Weights of a small transformer language model: some layers without attention, skips across layers.
Each number is 128 + 32 x the weight over its row's rms, rounded and kept within 0 to 255. Layers, rows and columns count from 0. Numbers have three digits each. The size before them is the row's rms in percent of the matrix's.

# gate: layer 7 MLP gate, 768x192, rms 0.241, rows 294-360, columns 128-191
# up: layer 7 MLP up, 768x192, rms 0.261, rows 294-360, columns 128-191
# down: layer 7 MLP down (transposed), 768x192, rms 0.25, rows 294-359, columns 128-191
gate294 099:159147104115154097154141127067055186128111161039160116128155101133109121127141109112050090130086105171094133133167144196061165163135135100083131173078149080137051073143199141164123104129131133
up294 095:136083104109124153136193159093214105099085144148162076144159085161141153115145139115146136061113166047114132147106127129110174116139152148096183134082151133151138180146096132157187162161078083
down294 089:129149189121062115131120072096075083087131127132150147129141126139093047125081116124076150165129074214106097135137118123109124139118115118085145112152111147151085220107106124141066068131141070
gate295 102:122150124101122119212145110137157078099120127135149139120112111116154173108107074099102163123128147108142149110174106095096132167121088099233134070161134134147143126092101120139100097138083065
up295 100:118127125164141168106133102124160152147118168146156120112114119126127166161107102151129089121133069163131091080157156161122154111081159137104052170147139157098083119104158065110154117186141102
down295 098:134085144181124088120120128131105125156118087092134135143104127145122165169130153134228085126166103139187111131142106117118140113180125127120091152116052112135166095126170139170142081123145119
gate296 098:093156158153129152125119093145133142169185190164154112085157168115144166114130157078115059103144097131078132174120072113078082140133090159172149112133090161085079125121172116090138122136078125
up296 101:138121060113110135183172084131110185115129114112144176140118118114178137105091150091138093173136101161110115120146112101121155142141044131126143124093118131115206128156105108111169089130138122
down296 099:170115111124138151105104053123133123171085187129105116104156153116142070138101073201155161124111110088136113164138174137084179112107120160094204179145135157153106149146104126167175164073115118
gate297 102:118147080126129167088113166144089091153146202137144112182131181158041103107109148203107226109060162136114162106106127109146114112139122130110147112072115076144142166176136116149139113108071129
up297 105:137131153145149111135139124158147165078096097139075098116068203101148119107108097128078122123163148198131087138135099127118181092122108145122108163123184075145145105077128105112173121193173205
down297 105:139142116139136123077116149158093122131077154176083127115138102107144138129150101124157076109087129138176161122165154108088075156156105133108134166128056089144155164146095116143145098124173147
gate298 106:130152113136137175140171114248131113133178128149131088110122138067147134127126110115166126116126152154136158183114164147093092146176072109093131103161103116108130104177141116138152126086136152
up298 098:079090180095124113173070100113130164154116086161108156148107163169135145117132126136115162107143146135130150095112100131136132107105176129119140134186128143113154135171134105118073108075108104
down298 103:130112141123116114150107144085178158187103137113127161094079115106146117090161194189120138156127079088120179098171082125149097164135131109166155095119126103177163073096178158159094113125126102
gate299 098:148176115120157126184126166138139108188082126198141190088108197138151124094132162095121124116053165126133148165151127082087047108120088099129092145114159121126152089122121170141093130068097196
up299 094:063124144162140116176138161114091154117074074159165101158124113103089128129122161137117142141156103104113070087082169194132085143127116132127131093085118109024135141128143153168123115136196159
down299 095:132183115164139159142082123136121182091157203123108115115145141156111162101125092064119128125114153117088115115111079120223143101159164145138147179136130129156107115144100124142157122092116117
gate300 096:141086169100097130127146101152127051185173166085077155099145164114117117201068137156166182170096121142088182100132134116087102138125163130107104059140195126127099156129076110118137142164061186
up300 102:120110130141150084121121120156183111189110117065121083123144076141088186113118131109082124148128201213162161081095151151116147110171078151104117137087143122126131175164168169171162104090100135
down300 106:203104109122105110096137161094149206124091134108105054154191110081152072191177065134083099085130083134100157132140089079104143151129132156120147117139129108058164170158087170150138134131155118
gate301 097:110096093090136095061120140116149177155196126103208092079090117133198094124188155162173106151112157145183151118111118183166119099102099100134152091122089085144085121124124092071129127137226144
up301 102:144097127151165160181145199140100164157098178153091116205160186119085093115172153096085111107149174106156142140141154133125127123112144147120131198082105111134080135158070073173117092142092111
down301 106:117125167125143131105077122104090142089119168118058195134134164160089167097164154109110135121143094114181101092107112155079179185173157114136084168110169121160134170164148145189124160089203115
gate302 099:135145070080123115101081146097129075198181110073110093086148123097095171101151120141196139124108143104187085142184130152158167105147164164114147163123130136139092139124141108132105149167151150
up302 095:160122173145116073098110127176140110097089093092133070132133175157135120098104080125105124121148078120095175212139107090132109150115120158108178111073082133165154121139084147138146116120119115
down302 097:187101106075071158120178100108146115104168125151147122114133156128142188160065192091149069192183116247145147140108077178160162097114090099110130119106134176133173119096110092129157170106154123
gate303 104:188119146112120127136081138127159079096188172176084063085080093162147122077115120162159127107130153143102108109119126167143162060158100080161123135135138171152123107100131142157079152135149099
up303 100:131131163129170129161169190169180102153144110181158076112117134123101128121163113090171130112158129149165081134118173127125154190090169165120135096075118111095153158128103173145115135171142189
down303 100:117159172109134109104169113224102113142081118144143161139148181159074174092100143115089132152129096139165124138163157141142150150035132103137196124114037133074166154179121093132110124148206121
gate304 106:062102173192088094126143097108096197164155075116116116142175109119118139063105099146124159145139164101148109135113134109099063132129135148101138153143130146150148166148121122112128163069108098
up304 115:120127172133157116065159172118156120099091182104130150169121158139187106115160124082166096095071084140130185182169140138141141128087178078084142137142128141098131134030099076194090104119146158
down304 105:090092152095125093117122154104154104157117132153151178121164139113179144132137118121094092123127151186151145094165079121071081106111115078092139200128098182075134160093147147128158128114141168
gate305 099:169108157087122144136155129073132176147093159134103122174127098144150132098155085085130137151135086083168148146122082116085153178187158130205128130108100097092107150073137174115137141153114124
up305 093:122180058193104146131111150127085159141080087100162149118107190169138154147171145112170144107096172126091151145116088171097183124115151110099163127126162100138122143112044134145151146104184116
down305 100:082137120117113147126165098157146159089136183100172143155141169122150128129127126169112173069104131160061142163083151188158102116177166118129114127167083108099116138133051081078139132104147077
gate306 097:104103093124177103163101128121135115178135112124108174112155147079130138110122104130136170126104076149114093104159093101133088132154123100135156112108112109146128130109166205144149152122108151
up306 097:074166090159104106092172116121144140153137094079147131159173066096131112115064084063119212129116140115125110157115139073140126094065135119123107120132090109138141111046097163073098103127078212
down306 098:116048106166126104138124126112196112150153110143125115145124108075149067158093082104132079131127105157109134110108113122101058125119154082139152088084124114154118109106109063175127092084202115
gate307 093:124174139102121102105121171158107097102153145125131163085172084119204126106114076154196134141124163194179110086072085106097105126096114125198093132101102152086152132141164099105124083068083135
up307 103:140110101133119149163111111110135131116097162083110182139108141123127080121134145115145118125132173198145112127164081163101138162106075171164132143155128150091217155167109135128093150114082154
down307 104:044118092163111120166137111171092085122099176124097132130160112085181143114078165106142092151131141119110138122185147191139101104070158051091089094133076103091161131103139114178149094114142148
gate308 103:164102097107096144143156147115136107123151155108094088153100106091082104122094076156140162101096165094162103156147131106180120115095088114172135155179183075107103139182152121112128197096110133
up308 099:096108154119135134170152115167145084150157169147157113133125124164132143124172105129163136123137156081169133088133140120138083142094133108158141154137038230150085173170100075142093153130064181
down308 100:157082146136130124146163134057151048102190168135103133114093122119110081093124141160138143103160149108136147138179184155115164109168174085103180128172111143156186133068141115132112126164148086
gate309 099:129091176113107115066112113120175130126137067084168148115097124163137072154133091091122178139169117129231135112125173176120123119153115173164112174094136115134125118114103129132078096178099131
up309 098:111095145121141162142097101145156080160102106139118101127095188148148103157103093148061091136121084112144123173111133162154134132138098133074185201126103149077196106163088110106033112134106155
down309 091:146130122064091150116150098132077145108094066151191108170102084174143084155101086089099151181132132148142139157165141090119146162128158177135106099096158099098084150082122132130154108089101070
gate310 094:128138085132090193126143111163130126136111153103153170147116059128157134110114155092092140084099152116141161101150086130113106115173115090118155169170054114118105148143112177130150123163166119
up310 093:159094118128128127140159117094105070144148150129086138107107126180128134155169168102148155147174148120118134117162110095108133100081077119120143071097070080094129107093146179131087083195118168
down310 095:138179084107138168134164117102032099141126105145137176173142113137147148143130110062149146142107150130154140128159084174111156098099118171148118169152124074176072107069113104103126123110124106
gate311 101:100141130093123048072127069116114122165111089103122148111162119172142184149128079148147132190154087132102080138152135090087068112105125136146190127078135082098168149114111111144156173160161101
up311 106:116108133150127164103094200154107119079190177119103119115116134156151134135137160149069116140114092137219127111114124102127046171170159163192103067117174138090123166132111136140133141166174149
down311 104:157138105129082153106140082152247125086106172116085102158079086149117188126176144101106138119137102154182110169074129115129142195159103155153122119150181152119116098148159153114194137124164164
gate312 094:155100192153156166120077108105068100172127114128104109141162104077154110132139136089159152127185132112094136126108115182171121140127177114113150070134150104069154120131128191102103147093155090
up312 096:161122149168130079141118164167089178165129096168109174122128118140160093146142120106108096134100081179135177088089125122025173120111132101195105104154158114082134078167140068136179131107111084
down312 096:195174116103098100129076070106123135144103112104108116139179118108145132160153116117085120145098151117136135113091151125108142152100136113157161127145169108155154159149161152180105125113153097
gate313 106:082162046134156166080085107146136177120137145127010114137098057096173153112129139185069129140096113116129161103104161159115100131145164127135141118094148103163113143150084165055125104107102126
up313 106:177086092121144110223124174124120090147194107156208156128147144097098134118119127116115128108158121139132129147192184068144172155096085088192111160133081147147118146135162083174150099100116159
down313 109:137142125088123128148122144184144105129158084149227182110126176176077087127154156113146126148114164188102125146116113143173165089127045134147142172157101108120078106128147119164086079161146153
gate314 096:113117150076189141162094090084142135123136162094089165155125134139135147125103088134161185119089141073187131166130112151080132072219099096131148146168173134180138132137140082160125160093177074
up314 110:126107105121119128082149150120145105138163115111173149119113098112100146144039217181173105139069124070176108110107155148091170134108091059076166106164123142161121088137125181137159120096160172
down314 104:155116107128108084147159124125202115159085136122150119115061122098121114152070111151119075103139096097157084120147099119116101191135123105091188090096132191175172127071148146150155109127129145
gate315 102:171164127096145131085086185137035139145151089094143138156120132144179102101139157106149124191111121037199126080122164163100126166135149098167146143167124098141097162140085157145101128106109130
up315 097:108174166160167098142088081064096137158061172099146129109163142134123074129139112169109114138071133132118145152189138183108094114199115138175124150162151205099123125153136119126088109156177183
down315 104:098145152148121070107102088216145109062043172164193174094154120117145076134106120136131131097097140159073109078183183119148152171092135096185174135116118162141172092122121099102103165125136140
gate316 097:080131148134084127073132121142133081082121169043172160148168144048152145120120089132160138143114140168174075089148159127122103145124087142226140129135155124117052152187146115136134155096130152
up316 099:106109157151185105097138114190124096107098142126155175183150063175126116106178109134128060119088116092160146127139101115175155132043070104131152134074103120106169151119135054158171123122163091
down316 095:126144122100103147158110092135122157107079180109081194181075091152091122113158113169076082137105210080166134067096105109131139138099033146108130140117098139154142112033175102123151117140129163
gate317 103:098183114144093191233103134097101123141137121083074097160100102114123143130080107153096104116112144153150090204184148151152028145167121129150165125116116091121114130120057122093115111129172165
up317 104:093100117127146091083145110117105150129176104211107114145147132121159124102177155088111121122167138098090110101072110136123185132166148109083078183135174115146121109161168104109140151131057135
down317 103:088124178119114095056120169177092121142101160150108117093079148153176113062144141098115124146096089093099146135114137120160170124090114089076119121152129135099139103126189152147108145223143180
gate318 104:083112117198143157110137138148093142118148117157102096088139120108140165212111145134157140172108164057140132073115135146092132127155124137155152183066071122077194080114160138201105121136112094
up318 108:108066112126150097129099154117112155159135128102104152092122131129136124173152130135127138103118088103096124093123176145141188139102123132128149133123181110108155133103146134224137099163106137
down318 104:097100108125102161163121148129091168117108141145158121155107099103120107105059102142125114109131150146082137130158131158156143116109142198072138111110157100103074130144078150126122111131127097
gate319 100:119213101112172094130129112153147105066170142096096102126119117193126112118127158177104126131087136124072152139157078168118110112070135173105123107144142098123022140118086133146116178083106076
up319 103:118131104155101140138144126113100180108131148123124117102058097197077128102141141149106149099105075120156083137144087105152160166082164048130109098122069117092161176073062142142145126111115097
down319 103:125113091142104149121139147189116117126115122084115140112108124159162080111106017095129139088112143166135157102168099144122103126087134116086136084099142137148127110124148150163130055061086145
gate320 103:111155157118102154129179141118148102113132100200163119196164171092145206132136127141138105120127114157126126152158164120136111140171116090098149115121125138115137135111088104110095158107154159
up320 104:101106138137167187117116123144109131150079161127179105112083119167186149150130102125174146115117132145159081077147144104094167165116081163095133106209105134148164104064154076140136126094115124
down320 106:103147081132123110148130113160146156123108144135124136132100121127148170143121113151140124132129160150134115148141102167166084114130096106144139083088097021181129121094127095187147199118119123
gate321 100:139135127144155174069171143150127145109093120108120143061122165134131164106139102138163173140123108166121148072124144122110185103145141150173090135113142144100136141125155154140131160102155125
up321 110:151102155109125118134119149187145116127150067093129100186119182185120119083151143142073153172167112142082075142120146126114142196147089097127083193159092085099155177165092121158079157126064096
down321 103:128098120085108086164079094119136074088142171111106091108128137115179124145100127094068107092159163164129169156166126151182154154089129099152134115099094086152057102114164122164148117149130175
gate322 092:102112095128038075116157151136135143134108144123173148089127117128131158093090101142095119179212121104130142144163089162110101126128126086154104048129158161109117110106090105137145155147099134
up322 095:138177111092116147079100104094052158103157098137081126191134148151137147106101127151085168138136100141142087166149123083128057135129123147136127183125101163077135150130178141143083102094137141
down322 094:174123155095162087152139150124078113068155087120132122149123170109133126168157113115092163101154126120116123075169151121131072151058071171159112148127085097154131155100148116135100107172132147
gate323 099:128192064100156075151194119103087141193118093164150084181185181113127097075133097139099143063195127159129072101127106127124130155165110128112163136109102181111164149151114079122105131111126160
up323 095:114116175104133221164112146174132106127097121139159158166103124122134158110177110144171107167106100189188125082061167103160113101086147118125086150160165123158069154167073131122130111098137089
down323 096:109095172124151130162100139118122149105171170075200119104098109136124175123103086169149134157134128181086116101191159139138147122171141056129110123146144163217112121116106148141116135075119180
gate324 100:126156124086140089041124148170099140141190130088156088110122081210106171139086134140094120143153090132123113142153100164123157082138088150143102118143042164119102106113134167136159135166107114
up324 104:150150191092167169138179133122099094180163138135125136111150142124116076155101155138159100208156098116176141166167044129172116090123115175139095108057125119157138109073121182040094120138169108
down324 107:121170129086110124095132144139122122117147132118182094117055164163056191102136157138162155088110077163122137121128025112091143103144095181079118121137116080134079140131135105091130145117126125
gate325 102:086174114118124134088127123110141178139091092119126057123131165148108130111217155106048120062146167117098111170113164110109137111080138107122160157180070089093127135092098111124130115206100116
up325 097:116101155184146138141050155143124118126089095146085118147134102124157191194103120139132125189103117140151082112118152147107171149113093176111191106101149168162020164094136215118098155133145137
down325 099:104131106143105132137082161169143168157148182108130105159123141109131142134086067169138112155098067099164135149157161139131066116081127142202138068117159173192119162131123131104116115088114122
gate326 100:121145124063129082111183128130100148117116144131027124142103081098094141122100155196113154120164164105149124171109095128115121115101112141089099110124116129128143120134115158132150047152075171
up326 095:107128107101154186111164153114081089104180172123094102108155095152118148104116091129152146144104225114121141130159120139178138158081148139170174158093154137129126134160162108121145046100170173
down326 097:126145098147115145095140083126104102130198164211110135143161126109114131127184166106111139112207145134163144164138157139125122133097108126113146110118174135139152159140138128111143095138133138
gate327 087:158095119095088122139112151156162153130110113088058116140092150107121131124096102111119073166129136176169065120117160148147146148149141220126083130106133110136160106102180145170155126146123144
up327 101:091127124132163191160123103107090112141113124143194167112073113117156139120076126147148106130145157165139087103095105158175122125163145094146071185104146153124136112138122156128112110087108146
down327 095:103126103088110066097164141087096106145136134162061148196173140118113144116183170078136143088055144120169129173177097088127112094114141171127138050099184110091114202085102090130103111169153130
gate328 096:119126141128166097089193115095134120114140144131122113095127116155156103105132125147116162101134111099188131144198157161153134149136144067164070151197116111106118139135168153113143192170139113
up328 093:127140099093099165175155167150082108099112143086168149128084118184169118077118064099127183155133164091127092099143086116140162128203150159122048089144055131150116131173190114117082111136149145
down328 092:095151090101166151131206130105137124150153130130141133093152106118137159136173149076135141140138159084116115145166136122102098214162131100139113185133141130135112151154144091120094094166159130
gate329 102:098136126118133135134094122127142142090179114155105161135134139111111114157119115166185089080126122145175091160113155146088195113175124151173119128119128112094055150122127146115134133206086105
up329 103:181103123138130093179090153119122125122145156182166166116162123143119132123101152141103087246118132103136102091103121123137114062130102149130190109126143152147178110109102153180134122138148178
down329 102:134085052146168136054161110124116123173178175085107136089182162118148121120121127134127140147133132139128137120123105120157165171104071107086145141104103129140100233132125118117139144075120168
gate330 105:114157130183175141101112100138059099144164120091181143105092109108146178130132080108105104145155131199100107178083106091141147162139063158171072159143140173130137137130145115153120162109202102
up330 102:118145089138139126108088111109134185155086113117051125125115121119095123137088121113158155119156161086062110097150131141047071105129104103082149118146136111167140126147128137096136129058145076
down330 103:177152141094074174069143101118119176117117167153088138163117101087127138158154118223119142146105136049106117122084140113150042151173105132039160110175140134095177098122133157086154076114123095
gate331 098:145223124139106136107107153154128172157076106145113177118105151042086151159125117145105115181120145136075094113096146083123132145107135194137097184185128115140095133137139125153169120172155160
up331 098:145121144167105100087107145139150097108102155171101184124100121151111086104116171125123062174143128157051096087172124107052118116137156146123113108114118176113124093106115108071160128106159122
down331 098:164129113092119213131120123104124147082165120159195134073097185078106175118106119134123022163136148138141123131117166053122060202129151126137096122161107156142137101147124151094144137100149139
gate332 096:123167118081090100186168166156104146123136143100096093089104173100105167093128177100114141154119087136174153101175148063163088102147093118111181170105120143162157112141182134087128146131121120
up332 096:196146144056137137171121152122122129082118057162150083087130132028163085123152131145173108101116124081123101074130102136076159135112167138153124104125170127082135102117100163145153122157121134
down332 095:061133093098130116156085187146085120167171156096053106091126085101127117081128120133143155114086149113115156178137172176177122141145072151166127143181156107174132170126155079062103158111119127
gate333 099:099078152169179092120130080152141168137074098124140153180128175137121099046059148129099093119122099085113147148161091143118098132140074199141120145112079073104128104124095092179019098154121133
up333 099:116107172163087122052107141152149123119098131178162143110203160113181122132099153100095092204113121221055118132136142135118143130112118114077171086124136101231141090153121086122136147149107085
down333 099:105086180154137193112169208056189077162165126137183132127194134150164158124077166145094110112136120174106128106068113149099152137135108166081064108115138118132161094137180147171089144160132084
gate334 105:155103137128064106133101107138112112097103144156148149087080110119104102155107132151133120099114138131070146126081143159039138114148148144108137138109155066066155146101105123196131156104118136
up334 101:130141124067162146150151083105121076144131114128161148147124060149164106141070133105077123099188157133175123130133120127073156041120074172173113157081141123135145135122169139057115131102169158
down334 101:175114097103140171103142199140181081120137110160092163149174054117141067104094106158119139122101146092079085124129076109117118097135127063088154132117142148102132181091141114116125126128118106
gate335 087:162083140156131116120078085127160135135131111099188158106156124159197109108087128204125145180095163135190086139149171112123094100142126162126143162136128128143156094108139183115135069135126133
up335 081:096143108147133159138178155120079153126130107094088145113087069099085151124202095159163129145164072100092099142173109136182087097164110131121105131125168097171114159119093083078133092139119123
down335 091:148115179122082169133156158164108133118116122132139155119120132081123138127123088106140143081120120111118145131142103094102119101096065109156080160155115151136121246126136140109210129150164112
gate336 097:152144194122124136077209153100064109124117131098120093115132142067122139096132169126118097106144165103120108079126178134204115154124157139116131131084132121170128187105165113130084126109120141
up336 092:133136099094163170146112175137160042154193123087156131124144089105184128140208111080127095108078123134144104144134135125120095122138125133116137157135076165131079130105182095096132153142103125
down336 096:110174085126121161131112141153127127180081107169156184182124123076136117097125111145129113126131133057112157124183109148105128067145116101148142143106112113095127157163084130111129164146113163
gate337 101:086113148091066174056125114168079144122142161180158127051112130117137131147182054126168177117042076132147107143121115138110202107122164108106151146137133121119138151134122149155128079161150138
up337 101:127132131140136074138086100145141148190109080177099180170179118131101099151089108119061163180145076163077114123149096116079138154137207204071077149151149102121133096095086126086098146088118116
down337 102:100112120147188167117097081157150110123119121149138139101156150164165107117174169106108065159156108102172107106194099061110095173154175132104127140151122129142119164127151095143141135114115116
gate338 096:123190167149149132110110108155110158130136149127122125154177128156144138141045203169105151124120183095145107144111081088156090176111083157114148088063077128093185097113155075127132086203123177
up338 097:097190123143157136117150144105168218107137135094163115108157140132175161136138134162106184121150110058088103149116170166084151106141131109193111073084107128160084137111156114148135107104110147
down338 096:166159118116165095166115154113157175084131124120054141128124121107136086103130133129140171150161103071080102152129158128076119137128092097148142159115151079148119132124123100164135097156122121
gate339 106:126130112103135092105106071138151118113152162125148102107114124115151083104131104102108088075054148129217120126192110125068172084160166100106070128145194149119139109170125099139141158151199109
up339 100:100083106098115099101162106158114107127128154122184120100139187160092123112152065154121153074106137145163122159142108089103111156177143087123125144136134151129126080163077191123117170140132109
down339 100:140164128115204134159137124114105184098137115087139175128084154188114169124199080136142067134140091151118117151156105119105140152175131159097123147111078122082137117139093139120129155026153101
gate340 094:110095165202145179127120057079090090143173187124162144044140133111101170163136103129140124094083110145090112105162155192164143179157163134148149176169138097096134120072118152127097079145169121
up340 097:096098102099123148102146163162139161109124084099159086135142166093144192070115116065129131179170155172186152089103132140126061107163115109097088139138115104094077124122155073099143069144098096
down340 099:090087175105117121114173155173118103149142146150102116107169203050124159138104142078085147092075124125191120142155093106142137102144110111093108163137165127080158082132072153110107104116068151
gate341 101:103082130121115137138179138127197095109181176141139108124155134090148133142083145187116144091102139120074152134096176119121156170132136097196136123140144118146091085080173108100145116082123123
up341 102:047162103117152138165198110087059115187142140098137096141144043167164089177144070089137145149139177137159120196155164113161118114105114131109101107099151137109183161116118119174128125139124119
down341 100:130105081119110136106101112089083137088142097098137090170086075161124065060185140076125150085173113122159086088141175156190097125058183111139081119075120131119162162063142144117159129170111122
gate342 098:162146141149165069141129151110127179117162105113137133083165089068132093091111070139132166132124089172135123100150116083137099151137132106121131138147079105126150141127157097194101081106104109
up342 102:189159156097191130136157148151139105108116171158128130139073064123124173072110102150110123100114060184129168162119152207048153127083065110111121122117147130118116058109150111150132136087106124
down342 099:116117179093127170163147120088130115048128117117131086154174133143222156045105130161148110121169131132137090125100158107072083156143128127186114090123132144052090123103114089074149126200114141
gate343 091:096116087181111137119140124083122137166128145071216124107114151152161090128143158122122121099106174132105132123167109113089141113166056075123143135176153098188140115127135153110191172107109142
up343 093:153096130113134115076101148102144115158185106158110127109079126133117082100135125118107073101100093052137143102123108106214156128098139098104137101129094163101128107106071135122070126109156104
down343 095:108145120098140091125158134142143116176156108130042148148157098103142127088130088146156144144195122096121134155133205151066118129111180131120132112116140149108089114072119074121113120115104140
gate344 105:178136096073135073136168109100124090170114106139114120081125172147131069138163154140127134141096101166103152164150178109142117121062152154196179160165126120157097124105150169124133124081138154
up344 105:185141078091120081115131133127092082195134133094125127126210157109126101187118159143140113104117152152111180161137094097100126174125123135097142166184089111137136123150097132051123081090153095
down344 107:239112109095089091168138108096097118132065121139105136118140091148104143149146133200178155160139143156088162152145095109067079173133146155152123071164124126125097163126093060138100101149152125
gate345 103:095110122093115069164123075146097158131076078133120122156118143167154123152111111103129161104156113064112107163197116107087202113104145147151125151122132118145170150137111143138133180236106166
up345 101:128174154122081160111070117126145102135153105110138187111144113092194176149198166129169124091108104109107152130155066176143097103146144158102156107152157168102138129198131085146146071141112098
down345 104:163130180121103160154159158100177161090160094146132096118112086117146159157076101153112115091092165189100169083175156121128109157090109141066123084118150159175135048149097102138141096202111151
gate346 096:182122186164112080150052156128147133114140106132120125067178167141121149128085140113100126127141188124128091149031116118119146171129126120129109158141115157082147124085129076167117144098107079
up346 095:132114141141186081197107112167143149102140146121084133138151090160151127112131146093138128105112178057144101151088118128174098087146081109118075156117147093092122130117142173162140147147150109
down346 096:138165136132100098056162112153122112116148189050110134097081093129174101164163143087121152170166095116182139106132155136124146146158134105145102086093156163131117019167126140137100145085136104
gate347 094:200134170094103088106128143127111127121079058165112077092152164107126104140087126127126112215134136168156153069118100179100100184156152139127105149120155111141134113099068096137146139112194134
up347 100:053110127162115140086181166132119166104160138139128088150112170101091104076069176175127132129135122088097201132124129173129067138110142117130127122125110139179140131121086185043105085106179089
down347 099:158109194137167128102109085143134192126045150116124088167096140120095113130152109122134142112117191125105134151165144119105120098129150064181086179210091154119204175124142162141134130102159109
gate348 101:166148153143089112178111121144057174110121147112100144143132110186143137101107156122126108134134180106134233120158159124085128129190110140120160098167090177095109105129068082200131131118166080
up348 102:115158144124174060165161104123076185088086098114103145153129120107179146085147141150110127200151140159156169160148036113102141138088109068148113115172079173063151111113105076174100084153154124
down348 101:181138162143146103113168143148086123147107150126186140096133087139140167134120130091109154096125105157142167090159136113146131090114131103137178124148067113094068156093047093160128137079132092
gate349 102:145181088069113139115142102143101101128156186102147148156126138125136105132133099091136107133124142112194138160156081145114132058166157116136113132164102158114148124153089058083140117139172127
up349 105:086071150180093088168139118117144188131164177160121131164143140159058162125138142138110167114100138113110143173132094104111087181094083129080097137086152052118124164097173161147159106175109120
down349 105:118120187149121083111126138122121201144184169087057152140172150121039122139132119164116046091172071139128096148054126176154133112094126163120103098085126072141186119135164103112100071060117192
gate350 088:127165153193131144093096139160100185135059138158242127158174176176138188139112121121158086134165116154149187141143122147174127128096133114079133144138108162099119154119124130136104159148142143
up350 088:090146091133137073124133186094135164128163072118154120138131155126098093099135156092169129155093102123114128117155167143092152109139087153126108090109178162058177147120187140153160122144140135
down350 089:115122115146111083137103131092117174136138060127186177139163126144128082147089170173178146113132006115096166147156143140051128147183136156070100091123123158119145078165115134117106142160132121
gate351 106:182113096134101168098136171086159134160105086114153115105073089166084088083094067145134214108124154165137092142119101112140194113151136157153113167117065092113106147133165074136125138148148187
up351 109:153138118133111124071180134104109111168101109100108130110095096131174117194126077139119186137042130173116113106109086136169152132143106164169086144111098102136174100156155113132095118069174116
down351 109:204192152137188147102085152110186129146105087091150127124131127182159126159136125145125167162078120112219141168160073061143104141136167129177107090170175132134127084165112109155080189092121135
gate352 098:120126116138113129087156100136085169170097168092159130161117097153130196112160131147152126085127125150155191121092144100150138115157098105170164155087100138159125098103108149071089151177155134
up352 093:101114102082142108112161143106180085167145115130096116139099157112128130110173115067181173166140122103147138100114170116147166149150114150094137160056134112099117159136106124141120131097069135
down352 093:105125138164103119065113131067059159155109162097119078112116120155063127139091083157091178101105135145154090129108094107148114136136127131171129120137142136150144250102077121112117116147113086
gate353 102:159162109142120151128177134097083146127133102160164159088127108079133162094198169096169124195090151149126080118152131089143096065160096153077140097122058173153052148114165123128091150105147149
up353 099:154148170148161163206157138110158121110115115090165115106137153119077087090113079138104130157084135146165170197108156109175123169139124108131156146108147115145109088130169087101160072094156053
down353 099:128130168125095126191132155162180124120081147136136087136100161135121143083141114122097115164133153140154169150157128136167103088088132096117129158153084065153167127113139184085172149130135170
gate354 106:126143189099105118205116068122179194182141126139100089210129163158132132223124113169157148057129149156124115125085128168115141152124109157132135113136137098099162244101096133129154143085066173
up354 114:168104141117125204127096128090202189110095134145145132091159088159139177166171122171163159087180081151155129135107143097116123132059112135088163150147141190148106147123116168120110140134096148
down354 110:122173117121129175200118118080095127146122137095127158131067119094138064125103101097149151124129125102136083119131149119153102159145162138145062151128094158138131169153189124110143099150146140
gate355 092:107127142148087117147109177089115153147165158101092113147153143167171158082140119122114138176133110129102169146138133159149094141101093202179090100112178135125122098097088125056181135118142129
up355 093:097171150158162150151147093078130086106182124096159096143106153179158178109134151122163187111132138113100147132124106152125115113178142145148163124127184097112182134124126111107064120173125155
down355 096:153132106156097137106169106191146222128142179150146153133197133166160137089120146156168200093127165198127130112112113158149166059122119163144126134158158188109155121159081083111108113127170126
gate356 104:171116142066143204105122178137101122160132154171137150103170066150151161146115129111159143115105126114128106140127080169126137149121081114125132033109183149129176196107164160147192109153124182
up356 105:090183117133166168157100132100082097205157139085083072111129185100121135151154076160101154088141148136139090148051149129118104126126134134100137097094125146138156099137167122058132121093113108
down356 106:150178079165162171134103107156139138145139093181135087077134076100090184101123165150123102104130109133121143075093129144159073174148161145098135094137178161108170126082069113130112116126126089
gate357 103:114117131160118102084148132129084095090051188142103166111160163123155143078121094103139159131122072126129125157103155157093149126087119097092147136119075207172122119171148117154125094077116203
up357 105:143132142113141107098108121058152074107081166123165157103162129122130108118129120082131144094140131183134071142137116193165097187125137149146151130096126098068116165120141167062151152164104158
down357 108:141195096127154092109114111128118104142086167141187157038159113078116111109140129144123167099090117061110132112175104133115081125096196099157148181132156116104105102140056132107123108094080125
gate358 102:135104117144129170174106162178129116120147092107197144123146192113150138089196118154078146149164162120069162139091165146164106168198144133196147147126104139108104085147099102142113124111149138
up358 098:125104118101164152156090170130158214119135136169105101133125116116131095092111088142170158143114191097127055168144079126169097113135088074126133143166143157110144138102175150132146102075068132
down358 100:098170102083116154082133107099146112107107102126128097140087118122105115070128070121133157152094094107128168099095090134115120072072085143116162115132048126102149132126164112075121151116126170
gate359 095:129151155144136104109130109124145092133172137109081114138102116153076141142106131100197137106177075151114133113104153133127090069151092069130143161124180074104102121116193090158133108127134129
up359 096:153135163150144053115122105152173126139110121100148122131127134116176160108099113113105101091113144098090116116106121167134170134152079181136088136163134084125122104159088169176146138151101092
down359 100:129108081167176109135140079157153181106169099117111146121164178185107114121084113147079115163123117071123150186145068100150092164147150161171173095163152099140142091125159147113147204159120156
gate360 101:106111133113121144138108083100116137174141143161075205140116179170163099132069112153112129112114109118093046116160078110120157146083129139115129087112135084072129119180090164119173150122139180
up360 103:178175136158110129096116153115164136090130175155143179133155088240119129086100085118100104096087072164139115168126158116095122173123104108140079160103143104123134111093166141122177083184133112